Each number is 128 + 24 x the weight over its row's rms, rounded and kept within 0 to 255. Layers, rows and columns count from 0. The size above them is the row's rms in percent of the matrix's.

# layer 5 MLP up, 192x64, rms 0.303, rows 181-191, columns 0-63
size [ 93  86 109  98 116 101  79  80  96 110 119]
[[130 104 179 106 145  87 120 106 127 109 111 173 120 124 135 119  81 155 189 111 135 139 172 147 122 125 121 124  85 135 106 130 127 165 114 123 172 141 135 134 121 167 163 140 109 122 119 130 131 102 104 133 106 111 137  90 118 191 126 124 133 119 117 156]
 [134 157 115 125 149 126 138 191 119  87 168 136 144  96 160 132 137 121 114 110 137 122 139 140 133 122 120 114 105 122  95 150 147 111  99 139 151 151 107 109  75 151 116 128 201 136 156 152  86 123  99 159 137  99 130  82 142 132 110 121 118 133 143 100]
 [140 134 122 116 109 133 135 124 132  98 149 117  91 120 101 129 119 106 108 158 105 132 154 131  85 137 149 155 140 147 127 150 107  96 122 162 140 181 116 129  92 137 102 130 129 131 101 132 163 137 112  93 128 131  62 155 123 137 119 101 185  90  90 169]
 [122 102 146 145 201 100 105 149 134 105 109 127 155 144 122 114 113 166 132 147  88 132 105 128  93 108 125 135 177 136 147 121 189 128 137  92 121 114 110  84 116 121 135 162  87 142 117 136 111 152 108 145 158 115 139 118 165 133  99 130 118 101 152 143]
 [112 134 122  93 140 144 187 109 151 149 179  99  84 152 162 134  95 125  90 124 125 147 142 137 140 106 145 140 108 129  87 130 125 168  92 131 131 176 130 160 109 133  89 135 124 132 153 100 162 133 135 134 130 132  96 134 118 136 136 142 174 161 107 103]
 [101 110 136 155 142 115  98 170 115 133 141 139 138  85  45 153 163 130 130 135 178 124 130 135 138 146 151 131 118  93 119 128 164 143 121 106 161 105 125 116 112 160 188 123 169 127 114 122  98 134 121 161 148 120 101 135 136 122  96 119 127 116 125 150]
 [143 129 137 139 128 139 109 155 128 132 132  96 154 120 143 174 142 116 140 175 110 128 108 123 156 161 123 110 139 126 159 131 116 147  99 170 128  85 131 147  79 150  54 151 104 148 108 133 116 148 107 163 176 148 165 157 119 146 122 137 119 160 139 128]
 [117  82 170 124 164 119 170 138 146 149 194 133 101 134 148 164  98 148 109 168 160 108  93 127 121 135  88  98 123 109 130 108 150 125 111 159 138 129  96 137 110 115 127 110 103 162  97  97 123 146  96 169 152 126 103 139 123 132 120 147 106 127 128 125]
 [147 149 104 141 130 114 159 116 135 106 150 124 136 119  95 124 113 102 145 142 138 154 185 120  99 159  72 123 181 179 141 165 139 103 152 153 106 167 119 150 115 146 116  92 114 126  99 132 145 120 115 131 161 147 127 152 118 130  96 134 127 135  90 167]
 [110 122 115  96  76 128 115 119 124 123 132 156 140 133  95 133 133 180 158 131 117  89 126  84  78 127  98 144 135 126 142 145  89 101 136  89 146 131 127 109 128 102 163 150 129  88 111 128  96 122 103 150 135 174 170 123 123 108 153 141 105 170 120 145]
 [148 141 113 117 133 102  96  85 119 144 112  95  91 120 146 123 144 152 125 143 127 147 115  77 136 115 133  66  80 132 119 147 107 134 161 113 140  79 153 123 164 105  92 126 127 107 172 126 132 164 137 117 143  98 145  87 105 101 130 116 100 121 114 109]]
# layer 5 MLP down (transposed), 192x64, rms 0.243, rows 181-191, columns 0-63
size [ 93  89 113 101  89  93  74  99 100 101 111]
[[106 129 131 107 100 151 120 165 112 139 138 154 138 137  79 147 134  86 135 117 137 129 133 123 151 115 133  88 120 143 114 166 139  85 143 136 134 102 153 143 131 107 133 124 139 122 140 129 111  82 155 104 110 172 118  76  93 147 195 105 154 162 155 120]
 [119 125 157 167 139  82 104 118  98 138  80 130 110 197 116 116 105 140 125 143 129 138  97 117 117 123 180 161 125 122 124 139 134 107 122 125 148 114 109 123 126 141 160 114 121 124  99 126 167  83 155 116 159 171 134 124  83 122  93 118 101 160 142 144]
 [100 124 107 142 134  93 161 107 118 170 102 112  94 116 166  96 118 122 127 168 102 165 112 158 116 111  82 101 125 114 122 121 106 175 139 131 142 115 144  99 114  84 149 158 121 150 172 113 133 142 134 108 138 127 123 136 186 117 151 138 103 121  90 133]
 [117 111 156 143  85 140 134  77 125 163 163 134 110 129 179 137 157 100 126 172 126 161  92 134 128 140  93  79 116 124 126 131 103 117 102 160 152 134 185 137 146  73 146 123 128 134 142 102 160 143 148 154 130 124 131 152 137 104 132 116 118 135 112 111]
 [118 116 134 150 114 123 106 132 123  84  96 114 199 120 129 133 136 150 153 108 118 109 113 148  84 131 126 125 157 124 151  92  86  88 195 123 123  97 117  90 150 139 162 116 131 145 124 125 108 111 109 110 170 154 139 105 111 133 110  96 126 109 138 150]
 [ 99 144 118 121 149  94 108 116 110 193 148 152 101 121 133 133  83 134 130 115 104 165 118 134 117 112 125 102 110 123 155 135 103 116 130 113 117 128  98 149 117 103 140 133 161  95 102 190 136 139 133  70 138 157 152  79 135 105 126 160 110  97 135 135]
 [164 150 113 136 181 138 123 106  95  97 106 135 129 175 153 129 132 145 130  95  93 118 154 144 101 166 143 114 157  87 126 147 140 148 147 120 128 124 165 109 125  76 154 129 136 102 152 128 132 148 122 120 118 172  97 117 100  89 116 125 185 136 125 141]
 [ 77 110 168 128 107  95 159 152 139 182 145 114 105 140 136 145 122 123  98 144 122 121 123 121 135 121 100 134  96 142 136 158 145 137 148 148 100  81 138  83  89 159 143  86 116 146 129  85 144 144 178 124 118 119 113 121 152 126 122 163 138 112 131 166]
 [102 139 147 127 145 111 123 131 138 106 118 165 101 158 183 126 146 116 134  93 153 110 106 106 112 127 190  95 164 142  83  90 133 127  85 126 111 154 133 130 129 106 142 127 140  96  86 134 123  95 156 105 119 143 162 116 110 154 155 121 138 131  91 103]
 [145 116  98 143 103  91 134 150 124 156 115  96 115 111 154 101 131 171 159 130 147 105 121 105 126 116 160 154  89 107 141 168 131 102  84 128 129 101  84 171 114 156 134 112 135 145 136 144  77 175 122 137 141 148 148  95 133 150 121 154 110 114 111  99]
 [ 93 116 134 134 106 166 121 120 156 104 142 109 140 120 100 116 120 138 145 145 116 153 138 124 142  80 189 138  97 123 146 134 122 117 161 106 121 108 126 130 156 129  85 122 130 108 147  93  88 145 134 150 144 123 126  49  73 142 130 137 109  96 134 105]]
# layer 5 MLP gate, 192x64, rms 0.323, rows 182-191, columns 0-63
size [ 91 108 104  80  90  67 101 104 110 123]
[[159 152 101  97 161 134 149 120 121 144 154 134 138 115 149 125 146  90 167 128 103 191 174 146 151 124  87 112  83 100 112 169 106 151 116 118 131 169 119 141 113 147  84 155 124 119 150 118 100 136  88 134 120 154 133 115 122 130 152  97 146 147 122 127]
 [118 100 151  61 130 129 137 128 142  90 123 127 115 126 162 114 111 154 128  83 107 103 131  74 123 121 134 126  96 192 114 122 119 112 127 103 132 129 142  93 103 108 123  92 173 132 156 110 115 163 130 119 113 143 131 100 163 134 134 116  84 137 117  97]
 [123  92 127 153 142 134 148 189 139  81  96 172 143 135 151 130 143 135 141 149 149 147 130 112 126  77 132 137 149 117 145  97 104 122 107 119 157 108 121 157  91 114  98 173 106 181 131 152 117 151 153 123 110 117 154 145 116 104 131  97 132  89 140 108]
 [125 112 124  99  95  94 118 108 123 142 140 135 106 119 171 109 129 120 149 187 166 123  95 134 132 101 182 138 114 124 151 172 129 129  79 122 136 113 152 138 124 123  95 136 155  95 135 149 138  83 136 145  97 109 109 139  89  93 100 117 133 125  85 123]
 [138 100 108 117 145 125 120 159 107 150 108 113 134 120 134 120 125 148 150 151 136 154  80  93 101  95 115 143 118  91 139 132  77 146 122 127 128 142  90 106 129 100 126 105 105  88 103 189 112 140 145 127 104 112 134  77 121 101  98  78 113 134  93 137]
 [114 119 176 114  95  80 129 113 138 149 202 131 118 114 139 130 138 104 124 125 111 141  72 109 112 143 117 123 105 114 142 116 128 127 102 110 115 141  92 127 148 172 150 131 160 110 112 118 111  83 143 174 156 122 119 102 129 132 134 153 120 164  89 103]
 [122 171 111 146  77 162 112 100 172 113  92  84 128  98  98 155 132 103  90 131 127 119 163 144 140 112 151 162 131 143 115 116 136 135  96 121 146 105 186 120 133 121 120 148 175 117 169 124 133 138 155 103 128 149 129 131 159 144 142 126 163 148 128 142]
 [123 130 136 125 133 161 135 155  99 114  93  88 117 129 117 175 141 141  75  87 155  96 104 138 131  99 116 102 163 164 112 109  85 119  84  84 120 121 134  94 150 110 122 126 151 119 133  99  90 119 131 171 122 144 114 115 130 147 122  96  89 127 131 139]
 [130 149 137 125  93 101 161 129 113 136 115 135 134  48 108 126 111 108 113  99 114 135 125 139 133 101 129  98 112 130 114 132 128 112 162 141 118 127 151 158 105 104 119 131 112 188 104 115 183 183  89  97  84 100 125 122 125  92 128 116 126 131 121 116]
 [ 78 147 135 108 131 127 103  76 114 142 129 122 126  97 123 127 167 152 162 119 145 162 154 113 130 138 104 109 116 123  96 145 129 148 120 119 119 125 191 108 164 160 117 160 115 123 125  97 125 102 102 196 136 124 114 119 124 162 142 140 144 121  80 105]]